Part of a small language model's weights: 22.7M parameters, untied embeddings.
Each number is 500 + 25 x the weight over its row's rms, rounded and kept within 0 to 999. Layers, rows and columns count from 0. Numbers have three digits each. The size before them is the row's rms in percent of the matrix's.

# layer 19 MLP gate, 704x256, rms 0.0701, rows 396-467, columns 128-191
103:472533523491525470515472539514459497510509517440510487527453493493527516530496522469498502483482537503523497462472474549470535520494458488495520479504479464479555510506534472507507486516486487
104:507514461478499487477536497486500524480494498512484528471470505511514489473499537510555501489489502506525462474503586519524460511478523453461507499494525540482486497494495515475531489526486522
097:492511499548555526558518517489476516491525481492515525502520499525551470492519511480479520492529506554505488489441459494494477513532447505471492483503497533497477554489542499493524484459494478
097:509479519503520497483499482475542494525510523530507527480459525473507485491473495547491490456490493494474493535524501501546491513509507499516484502499509511487518546515523481494532526528482519
105:539520506477516473491495437503497510507463454470476481527495524515464488514486481486491500445523471513523464548483465556523522495524540522494523461537505520511483472510536494495552507537506517
101:531536534541508487518476504497570520472528475524504475495505466539546471469500527482518515504471522512527510505479520489524517508470510494484526515507512530523476506513444487474510492525462520
102:503509509557460446517522484472555477555486501509518493475445512462535515526497485535474517533498480498501493503535506525521529504507547467492516529469480504500515502501494532545486530484472523
097:538479494486524487511557496480477481479478520468478502540510505487488483530489511521552491512506495519507495475516517454491503550473501510516487484451487487511467537429509505484467534519543471
099:526486522519506465530494490530505509516528525492476505514537509461521516554455558473485456482510539488535512508488500530470514484471523488532514470516522502513569525504508484500530499481499476
102:514512528483498443498529496469498546511521505481473473486497521502515474573487525512485489461415459503497508507472544513484510501491482532501495483498508489451515488510481485481553485485483520
102:506488507527481483516546475511491505466489498490516498511480526514542498540502554493517450514471516472485479509500525471502451500507518526498505536481488532491499495502512484504514488503495501
102:489484516501501495495457472449531485532469565517509536504488485477504528496477475469555500478495499481489463495505499497495511470467514500538492522522483472543511507514501464465510496526481502
102:522496474541523540508511492446516496512519490511528499510538521497519483553501501446539484493488538494486493499511477498512502530484483487488526534529478482508507522525512530505455510458455502
095:499504488502497555497486500442533498487491501530506578500523478552467446525472510505514500496494473472491473557496490479456498491526516456516500443503475518501459502520518517483487528504501503
093:507513534555491470536478515513509487513501514488514477496474504481478512468516513537491522461436503501472526486556501470519523477504471520505501495489516481479525482482500480513469564507484444
105:502558484467518485475512508497529511499471483502539524503526452550487509512507462501512498548520498464496494539477574512495540484493514462484486490505486543500495520492501460471488515499480514
102:504465505539517486504499488478488517526487476532507452516520499464492491522486472483460503491497491492511479470487510444506468514571544523515494501549493522517476503471530488546493528504510499
099:495513519473483496508500514451494480507507445493470538523534523500463497523466460465549476469502482451434478495491486507491514489484518479556532478509516515515527485536519508475482574481511514
104:488510518503502502500543455498498514446461494499514514532478515507507451482465498531504491517529513497501464519482515479473524479548499507499467488496464507498490487510506494475505510545532526
096:535500483497486486503530449493487498515496493525518480502472478477472502517484502498525532506502518497512470479504547460481514537482487539474553474485494485503511512517501519577501504482531518
100:476493518503492491499501464460496487525521509521518571525488525467548523486488481499514493495497474496507506512512515547513531488512473505463464510479495502509464507524516496530481538486474547
091:490493482466498527502471510491492498463518508494515491484490496498474538481493524522541535521508514518490503476481462498534528480486485492497534472501451464474472471471540453517490499489494469
099:485525514537559531522478469526497481489533499480473493457496519484479528526482480462551517507496501505535490474525489507482520524479513483473514507483474496493483486466487530488499509483526458
097:538471505517474484470488454473509493480491531512469527515548502533542527499489487475482511446552510531495486500489461493509521454523484495534486476498513507539506512471527493473461546513507519
093:518455465488530561493501482504517488525513496492492486479483513519514478487496499514456489507508504486598523503520483477487499525485515491479481502541480530450496453482486509498502509475529521
090:494512522482438483480562466518510507559477444513465471502488471500509502489525511482509474517461455491543496473501462491480505495486493511523520521526510458479491483490545514484496548494504451
101:546507468456516526518457500485518532526496530494462535506523529557508442486516478460464515515507496510515465523484513466436479505520514484521503474463481485494509510439498495486537497466517471
105:489559489514497516485508493548478495494510541512462469517508508510475491513449508477535543512478540518470451527518514519537476562520466497541528533522468480516488531459522535462476524473511541
101:482483549525464509530512516473478524499442504511559483508503480478495548488473490521468460477511477487502464513520505535510477526527509514518492517540496515510521544512489503444522488510465506
093:537506510454454496466510511517521501479538475471518505462499473458514484527508505481505491493442527526508511501511540491496523536492487506439493484508468469473513514537490495547503489500466503
092:524541540498491513511454558474495518476508544481481481542524513514514490492515496487456520447498510516477511505493478539491531511487485491514534487488531453488479489525516483505482475508508530
085:529492498472489527536472501439489482473505458507517501520509493496573540510461509502531517474501529472501509487492483516470537527475510508487507499444449486534490488465498492512522498508528508
101:462515527481529476530476483462555523515477524494450493452510483501523499542471497487509525529496536462494461468493498501467525500486492503469492484494485494498457470499466479492453476470493527
103:505498523518511528540560491511526499465496471466522491493515504485539478487492487493483519479519504478508487518525505519512547479486530526523477502462488481480475527503492486524505494477463454
101:498471480527503495505495509500551492501493544522487540514519497508484514520441546500512491493444482465480514501493519465519447517480544495526474514501494512525480512503520471501486505482464468
094:512443476513499501495545478520497458481471487497526526525466504488479503510513468507519489487496508533494441501486508479507470516517489506506490531524532519476498492512485542484514548541481500
101:455512485509508466515490495526489519468472513542507466469524535457549508489495476502524525561506515476497519506481540521507533518490535538476505502510491498544514497468485497501477492500541479
103:476535452447555446522506502501487517506530516500484495487501502492518524544488565524527507480519512481529521483502456492532489505469506490499515492514490472510527508481498459510527489458450525
098:512496499513490486479465507488503502523510496512453508469533465486490497522484470484508568431445496510532482531473484486523525476473465484499494481499502488508489508491504490497500500492490516
096:490491496464464496518497507468501503472483502523520490486527527496512443482477505484469500486489500489512441462458526447519497489502486478507491474520527483468496527516495506514466528538509513
099:484499513466546494510492487472523500539466502532501529508505560480515453512473529516508502473511507486537490462567499532496516497554514468511513514506471487467501545534521504527578478491512488
097:495509546521486516527549494504476487501495502496504491467475492476481467500505480507515523479520493524495500493471488477495485491519511519566478507498512485502509520522515467493451535526487525
096:474452513506507475476507480470501505472508497511532480571492491520534467478515555503518491526537501509469508489540518451503478568528453484525531454482509525514491502480484492493492521495523480
105:513509479509501525494465496497465514501503510507476499498469479501520494503523539472515482513511473501492451483500469517496501554511509475513524465510505506503556466525538529518545499461465496
105:521487499483500528499530509504508516494474496501518486498538554527517523496482478467500494525497554521499498519500543484533539508469476520521449460571484515529505514483521499490469509490515518
102:520511544510478492466465490508536490455536479504508544522539459495535504491504481530546462533448483455484545524529490487499481499493510497467507499494531502506505529504545495492457496487465483
086:473522465481453520467505486494475489515521488474510524529535506457508529543527527493510450534500480543506562468528491508496475518462489499471468524479511438498487461532515550534481504512447471
103:459514502545510547460483526501484525484468511466496517499504493486502553525503484538504507537515512502506514525503496512495528503508494521496456518541546506500541514559550510508509505475496515
106:530498438494533485427546478528505515524501497513479492479510472503521501509478486513557474472517543517524515490478493452454513491485502498529543479514488495482525459489528495524523530533527486
095:483516498540513510495523515509504494479516493496507492454494494524485489517474508481494551560484471480502473503464494532496573501471510456487477503504492478494472485488494523517552470494470517
101:520479454492507536501519511464478505507515523506448503501468523507516514528442486468488472472475524550509490523504517498501527466476520533532524464520482514516485485472468505496521502481542484
098:495497543515533483454492511515537506484519501490463527509531492479485508486488511543460475468511496508500468497497476499501442528531535524500513488504541535558466541474491497489543531509494480
107:507521483527514506469504512488538514508521490493513513496502501494529507510486515547495517443507489478490461553504472466544535494493538489535506523499502482525481523445511469512519540494522535
102:493524524505511482482512485546500512518469502476555504502527499494512496513511489533489525480532479471494476525515515488529491476473474488543494492507494468538450509488530498465506544482475497
095:512558548489567489538471487517466499492513506484463537532536526492499503516487518480518457507475495480496553461477481504514490515472473483489488508490438525517543510479503507513493530521478497
104:533547513508460499519483465516514528500512509501481515503496515482458496489485508515495451494503460487522469500507504539508500479525518496509527458471473515479528515495520511499487514561529451
097:461479511528475545419532502520476477471487508494494480511525484517512511484520510483470463465469495516518473495492474497489520519502528480498483476543554489528480517505506526524506531533472524
105:519462549470513492488528519465475494481511480471497505503488461505506501504526510523462531490495511495490529516546560527501502497496520463468468529497526457531493519490499504526489535496489527
095:492467474526502505496492507500500500523501451547541533502473519510513540514510511466479506457440487504512451540571542464500499480480513455501470464534547491501474518486492532516524528455502468
095:492534484510493526443504550505515497512486505483526523496536517524548482492512555549511498495510509541504518553525470496479498505497456498506472483495504492503482487526535478504432500471485509
093:492475513468536490502495524483499481511491515521470481507491464463504526497464518506510540474493532478464541526490479489510545521491522474466510553512521461504534489527490484467475485505454482
103:488531523497486515504536459486517488516501498509465506547534529442536492510484472484505530471551472484500455477499459502505485495545524504526468499487482506481509564510507521484532519507486516
104:485506529529521496490494528506485525465492549506481482491468536479525453526480491515504474480479490522459608483488492535517527468513521529490512484485514490498516456437513485516468508527512512
100:463478522479491540496500483485456501484506558505538502487497501463480497491471509523485464482470524504524502474473508507486479535512485472508475521501496494517525505513494553489535557535523499
099:463491504489481514507578487494467496529479524505506457488502470469501526498501507500520496531483474475531467481545528455499515467503505529496510483487491462511528491571505479489522473498477505
102:486546551467485540491489497506575515468488517498545532519515518506498498515483508504541533513497536487495502429525512485512488523493508487517467483496457501478513523500515515507528512483498511
097:447513464497526534508498521488481496505476482501455443480509465492539482530484494511477505486518523472492495498515550483507531496524509513520489489502515513500506503538510501456500528546456481
097:471490502490474530463501522418498505505497513533497514496467514510464534487484504517500501503505460481462514508495504541463518472512519479476511510509502519511492503578487493488491509475414475
102:526487503539488509493500550489503520494474474483491491505515470503518549507487431479464469533468508500493484454504516461493499463493481506505512486493532520499506519553485498451533475492559540
102:512452508505537524498492483474507511472536502520466523516550526493532452510494513484542448478494520520504508499488490498483485492502505516468487500511538504489495508454471494510493508462549537
103:520508475517490487510534529489481527450503503549475521503540524536512501486490494493450500511531495519474459527547538508491490500490523500475537484499481479509514536481519524539439514454496538
104:518524505535481510458527500533532507466481481471530498452495498487521489489499527515480541497503497485543508454499471558525487493502516513524492471507531500494535491512451518502530489485451487
# layer 19 MLP up, 704x256, rms 0.0715, rows 396-466, columns 128-191
094:488482513502507485533473541503493518505484547498487490514518505492514464543491536438477505513513497452496538544443468496492542526518510496500528517484480492480523501504532496517502494480481517
108:492470519524554491475503490464456507500514467544548489516467497489516539511517482491485530483477500474469540504496505482501498480468496540519558457487486474542484484489525502544459514467508527
102:484497516498501493503490471557478494516484512505521481519451509473497509541494479456535517475488524495507463545483491500502536517519508511494562498504505553502530462530478493490497567482516527
099:463496476525472498478497480537546512508501424506508544500526472479475475522500545537505506538513517483479516545491478453456485479522504544515470518487519528555460497512514494554486517479490515
100:511506513526499587502492524481499529494524519503497513494511507515490494485501517537463514485490495496508529527497490522494509541493462478516480438496503502497494513474492494447481460506502433
100:518522511529473522527518462499511492499517497436456501508534462474450452506475496470524490489476507467508509484485485515537496517486494527453500541549476500495511534506485500469465502492465487
100:464488450536498479458498528485509491496510496509539491513488519511514456482519511511537488532488521465485486474483539510477534524484478487451527535473540555533453504486498491458515512497472495
092:509522479477485490507500459497491500542507513509478506531500513499497515507494464472504510539448532520537494495446513530463508494513565478475516544520501525521530530491494470523491538506466451
094:516466464485476517525492481445486513466526506502505486458516493459522477479500485548492477522528530494479510542505491482511454479511509487478403467514520456503463513467500543510562496566495496
104:546539509508492466474481512504468494486505475470499450491458481521507502479520499515514472531498492487529502529524458517532481485499503510502513453501510536470488515526469487467465496494485474
099:510455488501529496573474454488517495458481485486464484462509485533506475505525510466555479492467491512491519520499536491488518518493480493476501498443488524491464478503459520485491521481517527
096:499529524503503476531466481472529494510540485522497506501545503492484435504508558501484481483522499506521461507507481518438518474499492469491491482500438461494539465466505531523474491508515522
103:482517487509497555482510484509518483496522469515485480511508520485498529526484498492460505522517498498511544508488483498530499465503561490504476468496505478503472488485509535502523525463526459
095:498519492452547502464508514503495528452503499541527449525518530513489529482518520522468531509533524505500498503493540513450505488497531511510507503479507521472525443465516504492506488551509502
091:497528520552460517524513498473509520489488517504516503468448522528540489487468481546483487524488494456532523544525459477542498505531515535449526509471490456512500499496492543521510520542497511
104:492470533521462501491519520518492504525495459495487500511508511539449507475493453519493538528528472519521490477525490471505503483524496473484469527543483571509538522499480496469451481486509521
106:519479503490491465503519483515514499560487504503512496485465499489494503466504482479481485539480505450511477495469460480516476475508532473480477522486494486501517494487503526549451518495512516
094:468489464516489513482505486494534512479501466555508471486485496517507491493536519541494498463498492529513497504502491541492486464460522491475466471518567472488488538507532512506536455587533489
101:501472492528494490503468506546527472504511504509477522497509485517483517495517517462520453519492515503499548498513504504480539492483517505474511525522535507481507502522483532527479499492533461
097:521481521506559507547473526468486482481498489480456526507520536509509547533487489469457497503502477518529506475464514522500497489512478455516479483556525475524508485522510502518498523482461472
099:511533493494582479520494501501484511473509468501452538517520476534523514482524463480494524493498494475495473493489531500473481527475541547502528507480479509508530519457492500477530496497433506
089:531523523474503511500515483587516492516489469482492489475480425503506512512529476495520521489526512490519512456527477517534498516521538464514472522497549518517522472542495517526459472501482498
095:525505438523541465550492529516516504526502505516528531511488537493506485459526477504498470462483499479512518533543526518504484457468497465509489499498479502484529526514508471502484487490493507
093:493475482488487504512505443526513485485463506566517507550497508528504501506480492487513505447497497520480506497479531503510512462529541492534519467490493545500553444501507478488516491542531552
091:512454505458514502525505480487507518507466489521471521460468488545555492509499537439471568492454487481471501492489526502470480479486521438454465517484516503502525515487507504504503480500488487
090:437484487494502512508493455470473502513539479536495523514497521502530452472499518512506502475481479484532496479451484456470524537451505489465526515523507507514493523528534454495494487488474518
096:504554505513465511558531512529486496504493518542463497466529495478498541491507531511471477521473494500516501510463513527503476518450495485485478483494483499511473468509558478478490510506456513
092:523486459489471491537502489470496498500482521474473477476495507510501501512535465495455528507509493547513549491459468538499543465515512462463496511480480513475501492521474500496531514514480515
108:501477518511511491499508523509488502476525490534470495502466511483557496491492495539481531490511502470507489483529455524488522498485526488496501487462503496508505468463484448469476484497509502
093:458468489474482514459477558488503503494501474503476506453489479480488472505492491507474527516486485511518516487511497472477499456527493508549480451474531541494489536482507489484523523517502464
089:479509498481474517499495507496434518496509500518556503529513505501523519514473464524503471505453459497495513532544495518539480520566516463477508516488467492508521520535503486442512530507446443
103:502528496505432486514545470528512520509503489491454479502499496517468500482515485452488531518559505514512500544527485494483487539508487480515537506532529522524525507522515543507491472444479477
103:501522526467494498474550520423494488500515474512488505538453474451525501503509551468549518511512461532503503526505519519494505476506522507509496494533492514493494505472540476513453485514490497
096:511479526520508487500476481482458507474527493484486500522519499521550545496503509532477507457514517493519499515497499436484532489510491471491473462471523481535457522482504470499507507542518515
107:489545516493546534535496420440498491495476526511469488479477533515515473477483529484537541507504473466483463478491473519491461500495510513491500474505478478476529461504499506487445519478549489
085:484465514512549459508563491498499493472471464467499499471501513463482495538516475496491516477519483512462465554503515494523505517477461520484505508497496515508444532494495505496532520478521510
107:522484503518484493514492427508460523511512495521494510455472532503502541551472503499512491493454520496524518497474557563506534508527528519470510522498495475515529538507466522508493527488469495
103:482546526507518498497479497507496492524454495467522532485497468529500533480498473503511480530511507484558518480480495518505484487451512460474456531506497515498485487496518495477479502533459534
094:518502532563518516502475461501522510510556486477469460478509474477500545518491455515539502490489487485513476473481468473536504496552496490532510495468506492498471496469509476514493531475499450
099:510547536493433504508465501475501491503451470519483517519482509498539478494489466501468496467522497502498491457524487509508490508504484455514535470483528517525506497493534463455491528524493526
109:484480446502525481506512549524496486474491509541497495521494535542479507483490472496527537509476494501483532495466483493491503459499486487495523528534502488487529473476489504491511464521516481
097:499519525472513473520491512520501516445462536477528476474461499471524521476507489471508517522472502541520513488518524471492517514520469468474529485538472504503537494521456488490527517469498474
102:480475508462543476484492462476473491471518502536517493498535507506489440489492495549468469532520535436472498493507528481472488466523518465499484491519549501533525550483488499511443525485524449
099:539513457494510531456507456530495471515489476507480508512521487452524528468476483502499484478457528531472468531473519526518475511420531496536466529473473460498476542517534503482475509495473462
092:478518520493507523486515533528465459506505513479514487508481484554514541529498500515487497470525493516490498515499509482518530514498518466482507556472523529524522540504465450482448465520514516
104:477552502505496509500489498511480504470482490515506480526487492482474488491486501452522540515532472483470458534500491557517481529499483517515499499499477459454465533505476479469502498540461511
086:471551485498544482500491482476466478499542480504469475528507500503500474528476489509478463500500480504555469494534546490475502529529477503519496515553504503493498530493538490477527481491525478
104:501492529516461519512546492515490491506448531510515506477518524465503539521497510545515491540490484477503505535504521535502569489515511506543509506502496544507533510507545487480473508462491530
102:528456467457494502554484485506544492522489534472540484530490480513525448452489511521504501504509507516484461502538504516456498503496513517480517474497508501510471536494488483552472502485472520
094:508511485481509501452481463490477503477498451505523521469502518506499455506514493508478513480532515507445479477495538486508466536513464502540558482510483553493467466480480469486519550521528504
100:507521543497508464502527447515548484502475485495517473493474537456476515494470545524491483538490476506498492521459544487514493536481461521506520521505453525548496466510532500500489482527415493
101:534524513527485505485486506515505492468499491512474454475475493500457540503507535521527496502507473499483506502517538490506455500515496462481499490501497492469505472488488550504499511480482480
099:525479493476515524508504481513508527507496533497470457541545516516521488489486507510514527460500493536506496518456544487476505479483527473471486491485525489466518504491504447540509511476505523
095:492484491507497476516563561524487501536466485492505533571479526506487466498522494536509496511537477553540461543503501512486497470459535486509496466479505505546487489485490493508560499554521546
092:491501464487517480518490510491522494525425542474486505484495483512527479509520490470518470512514504513508530506497537493503498499512500490521468501509526531489484470527531469524536536563500520
108:505464536483494538507452451535508511501498502512446473426464523542476511506437515506535510463499499475521491524524491524520509480520490479476489501516470516499516457456513495487454486483489501
093:497510524501481517465499481512506476539487504501504475468493484530502505543495477491529477505496487537472545515501535479504519522501509514497493488522489492534480472494528508447493506520506459
091:449490495483498501497490506499517511470500506517565484529496475522513485501532510548496530521529474505489538483508532531537473518508509514493468522461519486488458524521524527538503483514493538
096:475540544504470484512547496497561517464489486513513506501512535511544528497501510501515512517475497480505536528486501464498458452476564472490495515479498497474501507469475526519494500496442498
088:509519485507494468498486515470457511476487504535534555492540467505510491496542480493457482448479461445463498543484537536502467479511537479508497459501530538476518532497481519482473482514469492
091:480501513496507470498479542508484500513499463477530500475479520498510518456493491529513472504475501536508548479522464491473469504501511467497487525455548486513534486527549526527524492469446467
102:491500483482507477442510484520484509496504449497521500507476530478510529533492465493524522451488514491512424476488470520519478516540509503499499522466524492535516495454500527527507522494457490
099:540486467510475487513501489518499506491502445492504458479559490542490488482503468553508523512515519489592479493522522507478519499503515495509473525487526489467454486462492481483520472496524476
093:485439505493453468477539523512508498521464495436490450498536499469537472515480515503525482486478543496498488503520484498504513475486470505483513528495546456501555538551491502496452496477477529
099:455512452498509530528485456540476496485486541464487487464536488504504514521495499490514493479531476539525533557544474502449519536467508536528486528483488451485477476473487499476511503501495493
102:512463513500513490496508538516497487503517526506485517490514505511481523451512525477470484472462519496535499467529495485494492527504492495489486491463512501493476495491509515523508525509493494
098:485507504522524556511486499516509507514470508490543505517496478503503468498495497538450503476490502569483514481505479470457523496538499501446499509483521463497539520460462518490552511495542505
093:479487483469488512487449465420481507500514526532488556512502539486527452490505476486520493508516521492502460527469480480485514475472499485485497499485552533493473517536498508490462505517453543
100:490490487494488505495466548492500481494501511520497467543544491501508473487485510495513500507501503512537479482469466428532470536506487455497487495519464558465500501517519527520508508481535484
101:547497506477505503509492495534480495533518512468476501526509510481448480481479467472496520528473517481519558467509466539522516540540521484510503488465476534488478462514458496538505476466486542
115:541527516494499540516509503525498490462486498462539503511511490494529451507474536555501441508533482491482438496473510504473489501526521535478481523509511531491497436511493493475477493505549510
# layer 19 MLP down (transposed), 704x256, rms 0.0649, rows 396-466, columns 128-191
097:483520512513487507519549465513541476489484473525481466551470540532463555530565487523497489516543491536496463459517501495523475519469496502498496502539483517520499493511528514501571502530506473
103:518482475516448534495506485504515453515505499467449457463495526469492454527527508477478499456510548484507495532495470512483470499535531460509502528484535484532536520485509508500560496506519504
104:498472461527497504458482497509476517472477472502506534477515531531508528512465508465512477519495548488495527475507495478495495488521532488482475517508490517540500475552529521489463465514495527
101:537489510497549504478519507537506484544546504504461509495511506459462500481517454499472491514473477558465478507516511531535527535497505501483507514530506473515512458447497462477493502505494523
100:519500463470512489485505524483459535507503479514482488512529514464508483558592517507483462522525522501517493471532493487475517508538493487472503498479475452458518515493495494505514485512441480
101:551457549501554527517499515525488502518488508489491492515464511468494524489497485482521534475553533506519506473480452442493529548496480435538492473504485516507563447468517527506507521473500529
100:500560538538520514484469503533487514475528470479494502541502532542495509511518496485458481468518526495462467508526490524499490531461504521500486548512516509524526491494509531509524501547507511
094:521513514547481500519521473492486541474522466541513530494459485528490467470505499522482505478544489476481511491501487490525509515512449515541478508534525522533470479472521508460499507512533541
094:472520518520523488540538515501461429495481479469509481461515467522461545485525538553481445508490514518514475488524534479462485536490526499531508500470488514476538509543527506494502504485498497
105:499441483496480505497472507473491533545503494494454522477520540495479450565499522503469486519480464521482520489466536468501450477493505482576502452471522497556510529507522528522521465483505529
102:494505465473477492495498515535549504484571512505468513489469513494496512474475536503533502519483482510518512472495483494509498491483483505545499505501500524515459504495517563544495492441490499
101:478498515527485496495532460504505569492476492536504516473497498506508513483422464496471477498507505506478554506483488478497488502481570543536497540498523511502472484530523526513496478470470486
103:520468529538549471491511503472515501526529519515547503504466500487515477481502517495545495500517497530480483500494496518492542512510439490542478473506482462499491477494480538467521526569474476
100:481515532489487493537503501510493518498507525474475499540494492505519484496485490527495476495489477484482527499511520484543496475512480486453498536490484518468483522512514491524532514510530488
098:538503509501505495494488516498515541511477498484513498538461476510474540502421480505506532498426488520455518463550515475449525474469509487499485485530503504543525499468483465495506555517517425
106:489476505463512468477496492491508478469493551514513477497502500474499492475498537508482541491491544493485512445493501486511520531491477475474492543500498483534507477491486477493524523500483546
106:484520491466485472489523463510442486494522534494484541527497550478492516492449487504522496520515503527483459465497493500507508474493518488448518521508505488519489522472511488473487543494485513
091:533497473470466479499518505460486534523513473478476520524525499473464454492501444464536472530500477441484471479502486466516480534496490490530504472491460517521502445539504487477482544440477498
094:490482522550495517514522489480445462511508505477492471452495516502517474524552524529479482510484499454482457481530473500527508431526505473506471437499472449480483511534530522506501528521491504
099:454512571519441517515539510492519531468481459469561534483504522475535483477480473562445458475466450505485482478496464498488502501483487480491482469507464544487515496472495485476493470532537473
096:488446479494473508498521433477523603494512473464462504480511554493513521493489485517487514521521492537467480497500483508504517553505493496478509498505496475472488497495517533530472514524535494
092:469518506479470461478512513456470473502522520482498535506523540528490558489505518493467468466499502473526526496486524476511519480524544510500532547526474517514504518479475483524521484441488498
092:524508468470497515475486490486498604463483524521483513496520504501493481463434523470537537505497509509493505472477502480464483520459504500492509478509472483476540518502481540466495491518477517
090:487459506481488555499488515485517398512480490518476495470482492472503493515509539478443525490472489489502488508529512536540506474528493499463519509523507460525412486483490501520526501495498463
094:481517507500517492473500498497495393487526488539483526454477453470486479549520475527458477506489507548530463470473484501494515505509507544487526488469467511515517459506479480507492534463545501
093:504519515477491483453483485521471451511521513497458518492489513485478499533573506499520535517471518448495507505533475476540500473467522481509501459515500507521497492528486534508478506509529466
097:488500507509530481496502461463502464516519440519548475558497509513484517548560489491556551488472532493537485493501518531554512528505498487494531478509460491422551505483478499509513533504525545
089:478510473499542487467481503465490625459524515506514526482530495507533503459463518487567484502431469493474458523514527490491442494530463486522520498545527469488542527510522510480478489477508466
102:495508435472517519467473470474525576540532494498517514473480499467530488499488530494532505502530503515489527527473493489486514515494502472529525468527497466530533503489483455459509479486484508
096:517450453538534535560476457520519514490481501505537479496494535473482512486564556506509494490521506459491519486543505479491501486501448494454520486477487463436509487535473510499493511504486523
095:520475448494525475455510532478515546475516484542452500475472491504503456507508490536498487488562491487499520467489517504526543485478501458494490489483519486470485477470506474522477500496537542
095:501526512468497518475483466485537631503518455487484527519502469478525518497506548514501458506472502479487497497473483519510480467489496493502504468498525490474522493499459491494521511483512506
107:439507500513492473504500496492517500528565533510494472514478479497523491508489520510539512485482527522541466506471471505497524509544483485498479498491514476510497528526513553518508491509468475
099:463484505522504514477479506553496439516524469475564487478499494448476512584511532543492487539476463505467464510492519541482511526464459516483520544530482494516507496509480534519511483485511498
099:483460513488484540453477527510517464482505517491498512534471516464555470531513514491455498485487492493487508519504522514513493510432492519493488505502525523489479529498492518552501479505482538
077:522502508529476490525455514528522463500514514504528509557502505537479514439465539477514497507521523469518536477536493495464507477478529517512507494457481479441507538509495481506467453477474495
101:512519550522505500510475505531549445547453497512511542560488495477495485466501485517475538489496451485483431526520475498496508508477486471477524474518496503526486457447472483527475440507492483
103:476479525449468506504502522480525519512527463446445501524500511473489507492546537499488498487463487511498502527440514494507493493530495516472502511479507527449472514475506512521524501508493472
099:527479464500484524505464471488516566522491518509461491460505545530505497488506507501503498525524489520470513488503521497494469503450483467526497550549469502496488490489519495451549458506466484
099:524532507492514475466494508511503507513510470484448478521443497515493528539435514459462485497486497467509501496492533520490555514495469526513473463481498477529442527548537474528490512478514481
106:471522496541469511531492523495485480526501514485487512485450496466519538499500544534459493480526486495508466498514504470519504520528520498506500470504481484536509482493523509535532544504450496
101:539482490472519509461508534452545539511483506532487468495547503524469480499507493511486477497529506509459450504505506487516464494483505501486483441498521550395449489522506498486499536520546480
099:523526529485537504515519506519544545477457487494502464470465496479465496445461480548531518511531494521542494478483458521481546499482489498516489504492503447515542458537499507501546480505482484
106:524499529518507505456557477500498498496497500495487521485478453535487518497523485531482540506497466520529524478507484503513489533528462485499506468487520533513503458518516531443497551495518497
101:525493500490440508469510488466520557482487531486495478474467513499486483498459462490514504539524510470515520534474471493527491516457531460488492468519502469454504486487507509525556520507496527
105:484500490515476514500516488496486487485474540479504496488506483541561515474503514493482468509491511470509499502499503460481478500529517477505516477506517490524534472478540513487489468492516503
086:550476530526500501496531542486531491494495503528533471505498487487515483466498499446526505520461478485500519493512399508474497506481521547498496507453538495455471521530475517482483487525524573
105:533498504504522509521483507465498546522560503489492503541472480541504479493557461475491475450503527477499487506499532451466502492541511523515464527546497465455518519486501477525516528529488500
104:496504541495470516487499494529474467495490471557477523478512521511483508481486488525492505498504532482513487463527536530489522503499528531546529525519480460516472490467535462429492526468504494
098:496521497469483468494480508508477610518504506537507515542494479518502476493512491455456483493475477478544514503487504515536465512505521476466458511506549480531460532476517532495529483493505497
104:500539483539474534524481508527484474498505468520451457530537510468495505484486435505480515549495478479518492487447470513498508516485521503510481500489466495499511500546500466462478460542516516
101:495459533463437512537462506526506446502507496497502478499525505523484537499509482535487519527507455474516493448500499518508492507513476505504490483479479511509552477526477483506561513521506547
096:479512514470519506509505523482473421519563468483503525508470500518503487556508520498455467552485494473479494463519477501481481493516446490454531531478492475545511520528519545523483491514508430
094:470484569489500503531501516481533417498502503489490496511506513461515484519461501495518467494461461464468507476535486498503542500547479511464528529514491488556510492570489536502495483480495481
091:571529503509476510444498520528483438502522496549490477471507526483502525500498478498518518524497482482501488500502476444458511501502523517536514465479506476472504493478475509438450507472516489
103:514551515474485481482486464498520501471498461516533476439531499501490518480538451469487509507457517543542540502482468530478473542492471518477507473519438470525526524498489444503509502493492525
095:458485463468477518518490536503539454459509485522498527508494498493505502474529485474517541500546511527515528538523488519498431458502503471482513515481444498501482503491479454497487481419491530
100:520495443535477477502471510509487515497482557499469501476527503523478462530512492429497475485501574486545482491501494499459515534499462507521517495522481466501512480470498496445475517476510478
098:513494468514493453504474502472454532479550479487492435533529489495470557468442490493531543546486515529508504496536551506475508484499527483491476504529516494485519513519537461519493553494503476
100:501497484515482546490468474481494539494529527498433475523504529489525480489500521515559490484514536514522499493517468514521502499495503457506480536498485496542517481529518491526471512514535528
099:514492487508489525514497524515474441504516507495499478563508479517518502475534493515488508520504523504516472512500504484519522482498519480512527529505482530557476493509481460473504504534516512
100:446525474541494514488514482479486525523522532497482461488528496478474507509493520478463487475502485506508542504523517535526533479499466509536462515514495464485491419495479477546535429469512480
112:536487523487465489493552488502497503477511518493530530547490480540493541473471492467499484502486535544461440520496539544498518540484479498526521509474496491477524535496496515492497509481486476
101:492467492484470514548452513476514435489477491446510505467481471536465509503494524533513479492504480467466463485501491508514480536472473437441452547503478464495515460541515570508523472498540485
100:550490529522511476512481446526513498482462467463489500509490485474480519478501465493477518498531493477509512497502521488438532481473471499524510508499518510471533512498508487515492503478448511
100:507553499507519514514491454478535497544464508495483514551451465507500505472472517508513467468483452513482466482492467544515491477494487530488550486466527502468523487484477502509548485538509550
099:473428519482520514510543452445494428491489463512519515457492492482518535516515491490554526516516522515497508493447475528516540496477497490471452540515487524436494479500538493471504488500490517
096:506491531495488522484560515502500509527499479456518503526472498508482534468506539497546513525455539495460539464521494501489474501473505488534509429532521457510503481509475500500470523462498425
104:481505522495506505502497516503517478441501508518495500464552495513506522514495502490497530530491507462498506506549523514486525491494484511493539496496504474450515526545477492524506482484497498
102:521500484492517495466517530495509515504471443521528494492511480510480524490473463484491504496485501521492492526512511479491487451485496489525520475518469484496534548468458467501497499502505503
105:473530519507509477497508513484514494464502514480503507534521508475502481486516503505523495493512530534538471493528530438484453502477510486516560480501493507491485533527483491488467493506501486